Each number is 128 + 32 x the weight over its row's rms, rounded and kept within 0 to 255. Layers, rows and columns count from 0. The size above them is the row's rms in percent of the matrix's.

# layer 7 attention value, 192x192, rms 0.117, rows 172-188, columns 96-191
size [ 88  93 104  94  96  88  99 101  88  98  98 104  93 101 102 102  98]
[[208 109 108 106 162 142 159  81 128  83 175 183 168 143 116 156 149 102 111 147 148 173 156 134 122 177 142 156 152 121 139 137 116 121 165  97 149 110  97 119 127 172 102  74 128 141 127 110 101 110 119  95 122 121 127 107 106 117 133 151 130  81 157  87 130 119 101  46 160 139 180 131 182  94 121  43 154 160  93 164 199 155 130 127  81 157 185 160 151 115 111 103 112 138 199  89]
 [152 130 151  78  89 109  79  67 140  79 129 119 128  97 138 190  76  71  94 159 126  89 133 150 164 192 143 159 152 141 116 147 115 161 114 155 123 145  92 153 134 156 120  99 118 121 138  90 137 112 171 144 126 179 152  89 164  59 148 166  98  73 122 118 143  60 144  97 164 151  87 131 213  72 194 101 101 167 131 102 134  84 185 115 142 162 113 170 120  89  92 197 185 117 136 141]
 [139 137 102 113  79 141 119 112  93  78 138 147 139 119 140 143 146 120  88 136  93 128 174 188 170  93 119 154 162  71 184 117 141 155 116 127 129 168 149 160 110 142 143 101 154 142  99 137 148 138 150 145 142 139 167 149 119 172  90 116 115 132 141 158 174 146  83 160 135 138 144 129  65 114 142 179 109  93 159 188 134  61 130 151 200 101 116 114 105 203 111  66 147 191 131 155]
 [154 110 116 128 111 183 128 102 128 146  78 207 151 153 157 156 107 130 129 128 130 187 156 109  64  71  89 134 141  85 127  87 123 117  93  95 141 158 156 165 138 170 146  99 113  85 113 122 161 178 126  84 169 109 157 115 107 121 183 206 123 145 142  97 158  97 135 152 141  78  63 126 144 173 116  61 150 187 191 147  87  86 132 141 103 168 175 166 109 118 138 194 154 105 116 106]
 [133 128 169  79 123 113 164 113 114 140 127  93  90 129  96 135 140  79 130 113 112 101 161 133 125  67 139 140 144 130 125  96 145 145 131 106 123 173 127 161 127  99 118 147 152 163 110 164  75  74 139 182 142 144 140 118  60 109 104 128 118 124  99  89 173  59  88  79 163 158 164 110 167 125 171 115 152 113  94 163 147 114 121 177 144 123 145 161 105 132 201 135  53 131 200 118]
 [143 180 197 164 104  91 211 158 123 141 176 111  55  74 133  86  85 202 111 108  96 115  67 131 139  95 123 143 114  87 138 117 118 120 151  92 145 114  82 126 164 106 103 158  94  77 141 136 188 176 127 107 144 129  95 116 144 106 123  81 128 132 142 155  82 160 125 112 189 140 123  90 167  94  26  77 165 146  98 163 145 170 155  99  82  94 135 115 130 127 117 121 108 104 161  96]
 [184 124 103 157 136 149 192 113 111 161 127 149 105  91 191 104 110 130 159 163 145 143 150 169 171 107 158 120 118 141 189 140 168 112 149 101 123 103 126 159  96 144 170 174 108 115  50 111 136 177 128 166  79 125 124  57  84  61 139 128 136 122 172 114 177 108 181 111 113 176 120 115 142 132  95  99 129 166  68 100 185 108 118 152 163 163 122 113 123 163 118 145 185 146 161 163]
 [104 152 168 101 179 121 123 199  99 122  95 131 133 132 119  92  93 144 119 153 148 147 133 137 142 167 139  81  97 139 136  95  54 111 109 158 141 174  71  87 105 107  98 114  83 149 135  98 155  80  98  92 111  62  29  35 131 166 131 184  99 139 152 123 170 129 141 153 110 133 147 100 129 146  69 137 132 171  88 154 124 147  99 132  95  75  49 116 112  73  96 165 108 117 133 108]
 [140  97 144 132 103  88 112  68 108 103  97 103 174 128 108  84 153 160 150 165 161 105 141  88 113  97 145 168 114 150 132 124  49 192 113 136  95  92  58 157 165 103 143 130 174 104 141 139 145 146 168 145 163 135 127  61 150 103 160 107 153 163 141 137 163 107 147  97 113 134 185 149 148 102  94 203 142  83 159 146 101  88  88 149  80 145 132 123 197 141 174 163 143 142 168 170]
 [162 158  78  74 102 147 151 146 129 101  66 124  58 176 238 195  96 115  64 111 161 104  99 158 112 147 137 178 157 159 188 145 190 131 117 170  89 128 114 123 104 106 124 157 121 122 108 166 135 109 134 179 118  84 165 123 122 175 103 148 142  82 137 146 111 141 158 156 153  69 123  42 148 167 105 123 128  94 141 138  97 150 153 157 113 109 128 140 113 147 141 150 157 102 160 115]
 [116 140 165 159  80 139 112 145 102 121 187 164 226 150 142 126 147 197 143 117 120  84 151 164 172 170 138 123 100 157 123 119 145 129  89 184  71 127 108 107 116 176 104 139 198  91 145  62 105 146  57 123 147 130  75 131 117  83 149  90 137 109 193 140 132 116 125 151 122 141 133 169 165 166 111 163 100  94 124 127 164 117  95 170 136  95 107 134 111 104 205  81 141 177 123  74]
 [ 99 120 128  91 148 127 101  92  77  81 117 130 154 127 127 101 166 123 179 146 110 123 106 118  56  64 138 153 120  92 144 152 121 153 100  65 147  92 103 132 101 117 137 146 139 168 129  97 165 133 127  77  94  96 128  98 126 103  78 104 164 107  83 137  94  84 131 140 119 157 153 105 119 140 113 100 143 181 107 123 180 144 104 145 163 111 117  98 144 108 120 175  63 169 141 246]
 [137 126 104 123 110 126  95  78 152 161 175 175 140 140 144 208 116 122 169 102 118 137 162 115 164 101 117 102 114 125 158 211  55 159 180  96 159  91  85 122 147 115 179 150 126 104 142 116 120 139  71 110 154 162 117 151 109  72 163 111 127  54 116 172 175 123 132  94 146 121 113 152 149  68 103 111 138  88 161  91  68  97 108 112 146  87  96  93  87 121  70 108 152 181 137 102]
 [158 157 115 150 101  86 103  45 141 141 133 105 110 137 109 118 135 160  72 169  98 161 105  75 124 111 130 124 123 126 107 128 102 127 111 120 188  88 119 130 105 119 141 110 122  68 108 124 105 111 113 180 138 151 114 104 147 152 112 156 121 103 101 168 153 132 135  99 116 132 159 154  88 120 169 147 140 184 108 123 123 172 168 151 126 128 124 135 169 148 143 113  22 112 113 110]
 [154  97 142 177 119 164 131 134 105 120 110  96 152 149 192  79 122 128 148 160 147 119 106  91 147 144 107 176 124  97 139 130  55 127  74 143 180 103  80 109  96 127 142  67 153 128 104  75 126 134 139 178 128 154 125 146 137 128 157  97 126 125 121 120 192  86 124 158  62  94 143 120 132 145  67 145 131  94 136 163 123 130 117  93 133 174 102 119 131 138 160  40  88 165 233  74]
 [119 158 135 166 142 115 144 169  91 121 113  75 180 148 141  77 186  46  90 125  94 107 113 183  94  91 143 136 126 183 182 149 137  58 156 136 132 132 101  68 144 117  75 103 139 112 161 113 109 110  68  75 139 109 120 146 160 160  83  97  99 111 133 186 118 132 130 123 134 166 143 133  58  83 145  95 153  98 128 153 118  79 167  99 122 192 122 138 144 173  67 161 163 155 136 100]
 [134 163 116 144 141 102 103 134 122 155 128 108 113 105  96 130 138 152 100 126 127 141 131  97 125  92 159 155 110 212 223 112  86 118  95 122 136 189 185 163  96 170 142  98 122  63 137 156 118 162 120 175 181 133 103 107 109 123 102  28 126  93 182  94 150 203 132 147 116 164 102  76  91 123  88  94 140 119  99 116  96 121 114 103 134 153 141 121 117  98 123 116 125 130 135 140]]
# layer 7 attention output (transposed), 192x192, rms 0.105, rows 172-187, columns 96-191
size [ 93  91 102  95  92  93  97  99  91  95 104 105  92  97 100  99]
[[129 123  93 117 102 141 183 139 102 159 123 174 108 114 113 182 174 108 119 119 178 127 116 155 136 124 107 146  91 142  79 184 129 117  78 139 151  78 133  95 119  77 146  66 114 148 122 181 177 130 112 117 125 147 139 132 120 117 136 130 104 143 156  84 154 110 148  10  96 148  75 183 147 103 140 154 114 157 173  88 113 191 146 108 155 103 131 142 170 164  78 162 111 154 175 101]
 [197 143 104 107 119 205  71  92  88 123 158 117 181 100 131 152 103  64 137 161  72 144 112 149  92 121 121 163 149 116  99  96 104 133 119 150 113 128 130 100 153 142 132 157  94 122 165  81 178 133 140 184 136 207 145 170 176 129  96 147 123 150 133 126 156 115 139 115 135 119 119 152 115  66 168 128  80 118 132  77 155 131 121 104 117 107 134 113 141  83 175 184 115 159 174 114]
 [136 128 130  87 141 161  87 134  93 107 105  81 131 163  94 163 128 143 124 118 127 182 138 172 188  68 182 170 204 105 190 148 121 104 139 134 163 155 102 127 126 111 140 148  88 125 134 149 104 154 108 154  91  68 122 173 138 181 116 142 173 166 134 189 162 119  65 153 157 108 115 150  92 122 135 148 157 108 104 115 113 114 137 129 176 162 162 130 110 139 103  99 174 171 162 100]
 [124 141 117 184 112 137 109 104 130 142 108 118 124 119 134  80 103 122 111  94 131 101 197 145 135 124 120 181  59 152 174  54 119 116  99 101 145 175 154 135 123 190 174 124 141 123 138 125 169 133  88 118 152 140 194 105 150 120 149 175 164  85 138 158 154 157 145  77 115 125  91 141  99 137 163 117 151 141 226 184 111  57 118 130 138 122  91 124  88 152 129 135 130 122  75 151]
 [153 143 108  71  91 120 130  87 119 136 192  86 113  67  97 137 123  38 142 123 109 118 136 103  84 137 134 134  96  91  87 102 143 123 132 175 108 146 174 126 135 168 184 140 143 198  74 148  91 142 108 142 122 202 116 116 106 206 122  70 134 116 115 115 134  76  42 134 129 140 132 140 111 128 159 110 150  93  80 145 118 100 101 165 155  87 182 131 147 142 118 137 111 130 150 163]
 [147 160 159 116 159 111 201 134 165 135 152  87 127 149 162 106  84  94  63 122  67 173 134 133  94  93 111 106 185 146 116 136 147 116 184 161 179  86  46  94  81  88 131 182 106  96 162 143 166 148 138 159 112  75  91 154 111 105  94  92 170 124 126 108 148 149  87  72 164  70 168 106 160 147  58  95 103 132 154 155 119 138 164  73 127 149 121 126 172 178 118  85 173 140 137 136]
 [155  92 133 139 127 163 167  91  95 188 129 191 138  73 137 111  47 105 103  92  67 102 141 143 136 145 139 105 101 183 146 141 165 131 178  91 150 145 193 176  73 119  99  95 175 150 114 111  92  92 116 154 124 170 174 111  97  82 124 101 128 144  81 110 200  76 101  72 113 174 105 113 189 110  59 123 176 149 125 123 178  85  88 185 153 145 175  82 161 123 144 125 100 119 124 177]
 [ 89 115 136 168 108 123 150 128 133 157 111  73 147  96 104 113  82 157 174 120 117 102 133 116  67 159 132  42 180 157 101  74 150 156  49 120 165 131 143 142  80 151 120 143 108 123 114  92 153  76 121 158 140 136 133  72 130 115  86 132 116 156 161  68 171  81 186 134  92 180 162 116  85 132 101 115  93 152 178 134 111 131 138 128 105 144 146 127 120 105  66 118  97 120 163 134]
 [147 136 145 132 156  83 134 116  94  99  73 142 141 141 198 115 151 127  98 169 165 136  96  41  94 126 192 152 113  80  96 146 145 101 147 130  89 118 106 182 140 107 103 156  90 109 154 114 114 118  88 131 193 133 201  69  84  89 128  95 155 136 157 159 179  66 117  93 129 174 164  99 100  21 130 156  86  96 176  95 140 156 109 143 131 133 143 167 168 162 104 118 128 165 116 123]
 [ 81 171 133 133 121 162 157  71  74 129 107 130 124 205 143 175  74 151 187 127 107 140  70 154 136 172  98 132 175  90 116  73 152 167 133 138 132 164 161 176 102 123 173 122 148 104 101  95 120 129 163 127  75 168 112 115 153 124 135 139 137  71 159 113 125 135 125 108 148 161  79 133 134 169  82 121 161 124  74 185 130 134 155 131 128  91 109 212 123 163 164 155 140 165 155 123]
 [147 139 103 135 110 105 120 169  87 116 111 136 151 170 150 154 145  98 157 137 123  93 173 120 158 162 171  74 139 204 112  89 121 189 104 132  77 112  85 141 107 138 129 132 196  70 134  94  61 126 144 181 102 109 123 114  55  78 194 132 126 195 175 114 144 124 120 143 109 118 153 143 160 114 164 156 111 134 166  72 136 145  46 107 140 130 137 161 132 143 117  86 143 154 120 130]
 [ 84  97  76 144 119 114 150  83 105 143 185 150 141  83 125 128 123 125 198  98 125 114  66 136  62 102 138 118 138  80 146 171 124 102 120  69 110 131 138 128 168  63 141 167 147 194 119 108  92 129 127  91  89  81 112 155 124 136  98 102 138 152  58 123 131  79 124 145 124 153 130  78 118  73 159 197 133 178 157 128 125 122  96 127 126 146 138 100 139  84 120 168  95 136 151 169]
 [179 112  84 142 147 111  91 105 152 153 132 141 138 176 156 229  85 143 113  99 146  85 141 122 134 101  86 109 109 172 149 129 128 111 126 145 135 115  74 119  70 108 136 170 137 138 109  91 106 143  77 112 123 145 136 138 146  96 167 115  76  66 159  89 121  67 179 103 206 119 107 134 185  76 117 115 144 111  96 120 110  75 116 125 132 123 122 141 121 162 106 139 136 166  97  97]
 [167 122 155 145 116 134 123 118 150 160 110 125 141 160 116 157 170 154  88 148 102 168 100  80 114  49 137 165  72 134  96 146 116 160 157 111 186  99 125 148 145 137 164  66 105 131 118 117 145 119 174 144 155 153  81 105 109 128 125 124 115  95 100 110  94 201 146 150 117 135 155 186  77 189 142 138 123 131 127  83 179 164 179 130 124  78 117 212 172 104 110 164  39 138  79 159]
 [132 110 132 167 122 158  99 138 103 149  49 109 167 115 210 117 117 140 180 119 154  93 121 154 117 152 143 174 106 103 108 206  24  92 114 150 171  91 170 134 132 128 125 103 165 137  89 108 126 108  98 114 122 142 130 104 150 144  99 125  97  67 130  99 143  73  81 211  71 156 176 103 147 162  65 137 150  89 124  62 108 194 106 105  97 136 106 162 150 126 128  73 125 149 186 105]
 [117 102 118 160 122  90 129 173  55 156 126 140 117 188  93 112 171  86  91 113 107 156 143 160 115  75 130 129 131 175 122 104 115  71  81 121  60 107 112  76 144  98 118 106 103 110 156 127 175 133 185 134 103 110  67 127 145 161 122 109  93  99 139 126 173 115 142 120 124 154 168  83 123 130 153  99 121 104 133 168 164 116 161 149 105 167  97 169 135 182 122 119 170 135 174  88]]